Weights of a small transformer language model.
Training: a variant of Adam for these matrices, 128M tokens, 8221 steps.
Each number is 128 + 32 x the weight over its row's rms, rounded and kept within 0 to 255. Layers, rows and columns count from 0. Numbers have three digits each. The size before them is the row's rms in percent of the matrix's.

# up: layer 4 MLP up, 512x128, rms 0.18, rows 437-483, columns 64-127
# down: layer 4 MLP down (transposed), 512x128, rms 0.189, rows 437-482, columns 64-127
up437 102:070150089148130096167143124099141120119146064110118181133165161112092153148158063077117158090102121129112119165102130157118090161097112078112108098119095110140140171120091121088111104166114198
down437 095:136126114155154120163129142117139113141111062156156162130136179109153153118145169133163147123068169139164082136115078160097116097052196123113064129168089127126056195084100081123111195139124136
up438 095:091114178155120087133144204148153112157185138068073181148090128148122157129133120143125103163148070132169134109153175095187147108104124101126108111099110124099146094136154174115116158119169166
down438 089:127118071106165170092098110118129173104081176111184130093154143089180132126163160079112118132097164106092119127139120094149172102080165127101054153139147128138144115105192111046081143097107122
up439 095:091117110166088153128070088165183143122182111147118178149159080143087089150121144094138126175165071130117136136090126132105102178108075147100113070139206056144124125134137174144095098120107112
down439 105:080073163137113209137097109137166145149167156134100161108123113072096116113162114118157161115128103118124138106147186089131155137145088090083063112122167119104132117145100130115174100080096111
up440 097:093201112148140101128131100097135100070173164143140234112151151148156164160114125086126194121104119136151102113159097122170158144110073096171060101102133142132120167120141140125149066130145104
down440 097:109182145157190122076188143175132174175174100152173233099112150169150143066174148153151156116094103152137155183111159076141169150129154122077140160156122188135136114086094168145167140130147140
up441 110:122177111145110069151059113108104124131129160125105161084149145143118150124121150105099162137070092135137068141152153169153155096122064136128125161148177148095140110146120142096094103126153132
down441 111:160178094140107075133085092144117110098131185134128151081144134112121108130190141085129189131107063117114117138146126123086130049178128126133103181094123153099144087113107161073103108101165142
up442 091:118148197141175092136103166153127104137131100190148151168110167158109190109169059095100080051124121176154110108093143132104154119111105127149142157197110135118176078140132160124136112105141165
down442 091:130081130174144093096119187096128072152160170107142129124147156172141193126152188072128136093160189086141150159094144139067173118108104165104163085111123154170203118145197131159170155096087097
up443 108:108119107136073127171135105200142182113177147143124135126168209135121118161122125134109165117117107166093061141135147111149150138101081145127144102143104090132127061139183169102156112153122134
down443 107:064107149086133137143094098142116131106070084067102082062087171101132109155100162128113181081139130103110152107083160132180175094131118068143154130078108131096163164107183121088120161164079096
up444 116:178088109108102096123095111153172158093130157164143156124122144086111184098111097114137101070126070111119097186145198090198192126071112148158121132152149121149168096091146151152084091153146119
down444 131:158123129157119072106144151104138161191124104163120141143128126132072177094171137095136051105108095100101156150125182137097178146136152155118079138125133118131183134137129095130142112133105125
up445 096:165091125121216110169177140121082144108120110170064153189149160111093138107073148108103083156111121112128091105120194071128110140075109155139089141105170150117119119166161120146104103087156123
down445 094:143094107132125183187159133147139147195110076091137176094112152142146138083127112113121120152118132104178180114144114109179079092110113136098166128101195134140119120152110135124164094076140165
up446 112:118080144160178138170167128132137135127107183093178071162173143138134108151178129083095150127126107175112140125129162156135097132155109141170187106116127127158121137116132153171085126103137134
down446 117:161146155163130115142188115174136097125090094126153089095175179099190108109122103094076128132132147171188136098086170123091144206156166144128153124123096162158078114074111130093113137156182105
up447 094:144098101161104096140127136173164153118149103119174192157098122161096103188128130131128152090085138174086031172151129120100163133099089152136173101099181091164107107182155148155128096183132148
down447 091:153194148170125195150186087135071165071132129138075073139095117157133125082099114113152150174148121114112142127096138090146153113161091117109119146079107135132182081115047121120110123125112148
up448 093:128124111193171150115135114161154079128142132151173093139086148172179156188129066105072108141115034136112114146113182105077165127110113120150176141134108065105186087215179194144176138105155080
down448 094:058092150156141121143109138142135206127137150114179094074142123148119192146137126168172122170117086159116128099111099128093124115170168087104112076101147139089093164110088087151155188106093071
up449 097:094096102124128117100075084127111106131100129170095101157126156100159131116104128091158091168114114141160179211104150097128083157083131134148168077162129141125181099121162152174080140080126127
down449 101:193128174171177123144158103114128166124117113094112157125135166079058160133131095147148149144135083147111142090147109181145148137119120176133094118115152113137057150205096144110169138134129124
up450 104:167134088091103081111116092111155102114137149159081114129127104114117131083137154084128145122068153166141140162089200083094116194154072135141200153095151086109132120218166133124144123182107128
down450 102:137168113151102107161133081065140136120167142133096066159128106129183111114154191115165120192065174119135141160151127120090138174155137145157201162114138140135128050111090141119175163171160155
up451 098:191041124052147093139146091118077084154118148125122155146162176133120087055148124112152160091075096113120170168103144092168107132153104149134134114139142107100165131176193132152151142093131120
down451 090:143114149119091143252115127127147057158141073158158158108128110173159144096153083131149131106148142043098127168117100082141116110147060110093160069116128128111140108162077132100143065114166117
up452 099:114109119139139162118109110164074117176107096155132094147130171133111221185149104172081111155134052168159131065134134121141139117120083119096126100142082035097118137150129154131170113131150133
down452 089:112091098096144189054180097100135150175126159093145159203128192129116181123138119144085084132094108126117158128119133119104152139154149077112162120154110097070070171133120161193133143116104075
up453 099:111139172105110137175127161123130142088122107073133177161178098187131153108128153168088145090137097168151096121170132149154094145051093035123149081105128129129140166135135130149119134138156112
down453 101:135153108085076124122154034161130162087167119142140094162129131149146163156142118085116127155114073100167135153106173117166106108119103152181061120143087122165116153185114231144068148158102140
up454 098:242100110158123064149137115122121086127135183154093184139189128098148167105104142068145146116107154158143132150150110076127198117138102149195157112180110131105180149153091197122121142177125158
down454 093:134068101150110155132123153156128094158184131139130198112150154094114135108158115136151150178134175101215134129128130107077143163159170156123158131138056142105113116132058105123160191194135116
up455 099:182138101151118095128123114102173180150128163129146112139173167077152146107108198135151151108137107114132116116097164127083161128146131100114127080145115114113132073119161140193087130109172186
down455 100:175125192098150165075160140134144088147077093202124141097105123110065146144076154116159090136108179145099140079134161146139172077086112116133149141159110131168101107092138166106098127144108028
up456 099:154131132106154116136113124154138087129065189180139120177088145059093127108118151141169098127131060095116068160061172108090148133109150091149165075120159120130123146127157164168125157108170145
down456 093:117075174158132085067121127083101118145153162148107101107119157077109124171101121131199117131100202119067171168160115169184113095085149124144190171178114143150123146101085122062175164121112183
up457 105:079135149093058170137107147104066076143090116149157146145160134146145144125121118101114136112172128174098130115096132106149148143147084130111195070140131118097192146124170177134085081120080115
down457 104:131155097103089106135084137169142110098131154153174091142109104146173109116136138088112146132088097171133129094066157132156178123136132127112169092102141056117071136111146142158144120119089082
up458 103:160101110109176145126089079120150167123101188144095137116133152107116139207140158099147123114157129175116136133156114128170157196116141156209161166109107132166123073151130153129117114127106133
down458 100:131156163157101113138166083171087083122159114130150097140167094099136132089110108128158114123122135097187085150110171088091098094192158132151162189151154084099116087146174099153114145152133163
up459 102:142133124128141106117112130115181146132160102113153217170190165140158126138105120113134164100124119125138116108161130137121131166085097039168107094128148108082116119146165161148084065087105127
down459 104:132209101137153107092089058132174153145099121138093196123167182117151151144136130164119149087153133173148150111134108115163160170099106143127076079129141134100152164113105120133104056076180095
up460 102:091064140061139111117095130135146135149099117120136141169083120135112173135110092117115130125153084098079143159132126123078121135115138083188173103101195136115143138156125145162098154125183144
down460 100:066165135122103173139060126128112180189106132155179126091092198131106162126105107122131109136158155104129102132140132131180125161140085120074132123154122097136152160093125078101141131074210085
up461 095:108138106123169123162162167132187130115071192169111121164105083144101114119184092156104115138114123147151151148092143126172109083145107118142146101161194170097142131180124118123135108126158104
down461 096:154083145194154149177114101132157115134109090100163150119101154129144089164079056126132132126136143145119090125114133058154106133178140103133107148161145132136218122190125136093124124109082178
up462 098:090057137145190112126069075127166107182110124140168185148170199106094116168126128072156128101177102117122097139079119087105137114108106064090120071142132121116139117117201128156105093129103153
down462 102:140076107130099188140090161128109181158164100143123066128106032117122135145059121085140137139132122179114066110103105161112166167144157121111147106076128067118137141148116155125073107139146093
up463 096:133131119055186155139126107123167143149156150148151089094124141113134094087165078126138204177121109145123123124114112092195182154073107123111182168148165119141128089134180160170123111147162104
down463 097:138177079058145131078103112099170083108101146091153109054195156136148128156108060158085133074105068102147162090128072105128173103097199094125113158186157151088101127103064135083164100147134076
up464 102:090090109144133111151096087137102198108135116131145118099148119200096121129135123120104194113108129157129083124116122149184072103104119099170133127169146120069090093201144149102099137146131179
down464 103:101185126096165170167127182177069162131132152137158127157153102142137121194137161135095121076107103094105080094135124110123182124142156086143162182169089101139163156111091159163162106076169125
up465 112:108125105106082083180147103097125141162151141169098153090148122154104101180160118100116139118136100109099167227147146126129130115083101127151167106105119137156162108151149153126129106121181153
down465 122:123126074091139127171147091082119127102112194145162144126168126143133102187124118084152174124130138080163109126139085091088180138170080171143132128087093077151123160193111152071142102115136098
up466 099:197143095137136108163140118112090106210179113119115162164124162105098151104112138035154145141118078087102153142144161104113051130125064160088152135068036081097099097133179104133093153181096190
down466 091:150108098117132074195156152091096128137124147122158195128158115138069202098152119112180132142108124054143109107129113160117105111172133125089192082083150133134134142127121042126118132155087128
up467 103:099116124158094149144078070134154141079149128118149135104109153130086146114142118081078184135160136157122099102129111130160144173127072110146171120106076154170151145198171157199161078044138125
down467 099:160141141097152139121118171138124166095178111135200102084132111103087188108165080114144069093153164115124124165102126115145117118187103128037164092133106121135111160162138134171146147097156068
up468 109:137157092070191103172063100120116134064066152140109122147167174140116174147092116167101092145137138085087116135146159161084196111117130109079106101148131086163143086101139114170092112168103137
down468 110:095138181127141125147110096148110178081113140071146159097112158082125117141095166134149146120107144103136128206100142080122128117138193135118102074202166159167098131163077125155117172131206099
up469 095:122098114103140073143185079226160143150101176132071136150150089145147187143134087034136160098165151136081099145151113132117200159092108079135089094136146115159177110148136157157077089153129139
down469 089:092095134103110148106113113176172121129124123120107161144158163170166111127123155110136101197147124151174100094079099168144165171149171084156081139096195104207192126122138148170131133118088124
up470 095:107089117118153094134101048137125093086100154085155169123161141124139144185111144132160135140108090141091095115079125131200150164114099098217114088124139108059182107153144154117116145100137094
down470 095:081160171120104161224191133172212169174119112115091091118076115144186161155151150122145126085157128149134122137087157155092106146129094115114110147143149159152115125091098137172088113078100169
up471 099:088151161158132074122086105161119145158112177148101140099100112068112103157160108150183128124122093150068151114159128090151153140130119054122190113112116083087147134162192147119141147118133126
down471 123:168106125160086129185084125117096101179098120121141082103138118105176128136116114151110070130160108195042129078156142098153130173150050142126145129081076155138116158136139120113153120108083098
up472 103:105123140169077104102154081168099090149084172103099142163155100129123163145151134117102140168172130160128061188082171112105156097108072119123197113084129102170171139158097153095146122173118100
down472 100:116132099075085111109052168168084142109144133153175086106099137162113132115137134144110143131127109179176163094133148138074149109179052128159127152089088166166100162123135153128083165183107106
up473 099:113134100175068123123155094184125133095161124132150130139141146121118133152146149138140119105163082116137155148084139050115066108080133109184178090047128158127134102165127155132134091141090091
down473 107:100185160119111169180116129077124095154152127153092173145121130153157105161123109145134107154139139120088091140147169155104106114083145173053154110159098089102073095081119150158124135125152105
up474 096:144140146150186131174124097103133138135096158172151102125202123183060135080108143102093116106122106131101097084108171139191144104133114091135117117095213128146163094108163157136107127160113152
down474 087:185168121126090122132067116167078140119085108119180121055153196083126146079164087223139138105092102115123101126101116146113117089165169110153142169120101130157182157161187180155145174127137123
up475 097:144149149105119150188103133169231103107144129160157101139157099121118120139112117125094149069116151140176101157153121145117166031139102134137134115135122093159135114138109165151141096152156129
down475 099:164075178102152161163118087115173092103042140125082086166139123108190123106082184115135124123143120190195093100138170163145150100172129136174148156096126064130126110134054068132126133134137128
up476 097:130122141170113129121107092130108170101096203119113165183107117137119131112172119126167163120110109118071133148110165046123099121046119058116143116084080104125073156180175109159119130154162129
down476 100:113122144189147087090126187121129139167100131071193162173110108142174077136097130120128134137128120116144156119143138102138129120157142160070127146124110127137186115211169092100135122111109129
up477 092:086152120144174101106172073093171164127116165100185063092124146170101126108102145119155115141107064174113108140108131083164120118122128149108097115108164157200166111139151132198102090127119115
down477 095:187126114065118122100085123117087133156154110056130119103099183200131114143088122153152154206154095110077200107137141164128133170135126097136142158142126156169109130104093140096067110110175132
up478 103:120124156144169130117131102192135193172122132132149137107178173103070091081155161096148151085043080116088090177133118142125114106129112145157091107148115084093088095172208178137177134126108108
down478 095:134110131109126138113098119151167133079107154107164116132129177128044090113074170171147203164107154106146121131113099151167120068118133168150081104180159131132148140082060104144136164112125151
up479 103:114083126197163132157064136114109140127087137105116104090158217088148173165066112107127092134078143113084132119162159130109121104100124136144099116099106130136209097205128146131096117162119132
down479 093:119109172153153160146099124132135090152157086068137159104135173155157117176052084185190105136116146093147184173132126216146090153134210153148079110153176118125134112146078093146147140144133174
up480 099:094135116061156115171103084142146153119133168149164140139170192145161130095147157112155131099103100112055153174130144065101121094082135129143106114100126115143103104104152123085116132116155167
down480 103:134081148118144134049128160115172107139116118147140084084124125077152147102101166083059123080103142137131138145092180144251162090088189089163123139109115150126118157105147143164139102154146076
up481 100:082119087117143133124111134146123121097113153118160158150157127125159072132151128084087110143116133125117190162072186118149206119143118095142149158137203103124173088110137106187044129153073123
down481 104:219174177114155105158132117127159133162166091067142134172164087110085152117109121127141140157158168103121082190149149121142106110128129130109153089157096119115111086152116146094177182136096138
up482 096:115116111136142189114080097071139141139097144108116072132182145100112121124103112167170162134100102152120108150131085116177151122128104074133118155145123083072125156159174207105123146105175165
down482 098:109114103122116154175178224182115186112166082087169152161098123100128113137141121170102109170152129123103130131145115122119049159151073100143140150149196166127164100130151085163139144109180125
up483 101:150134093090124097173159092124105119086110118190132144150138158082113104146154126135151168132098132106121142106169158128185080182126092100129186137128092148119114109170113140102066086202155127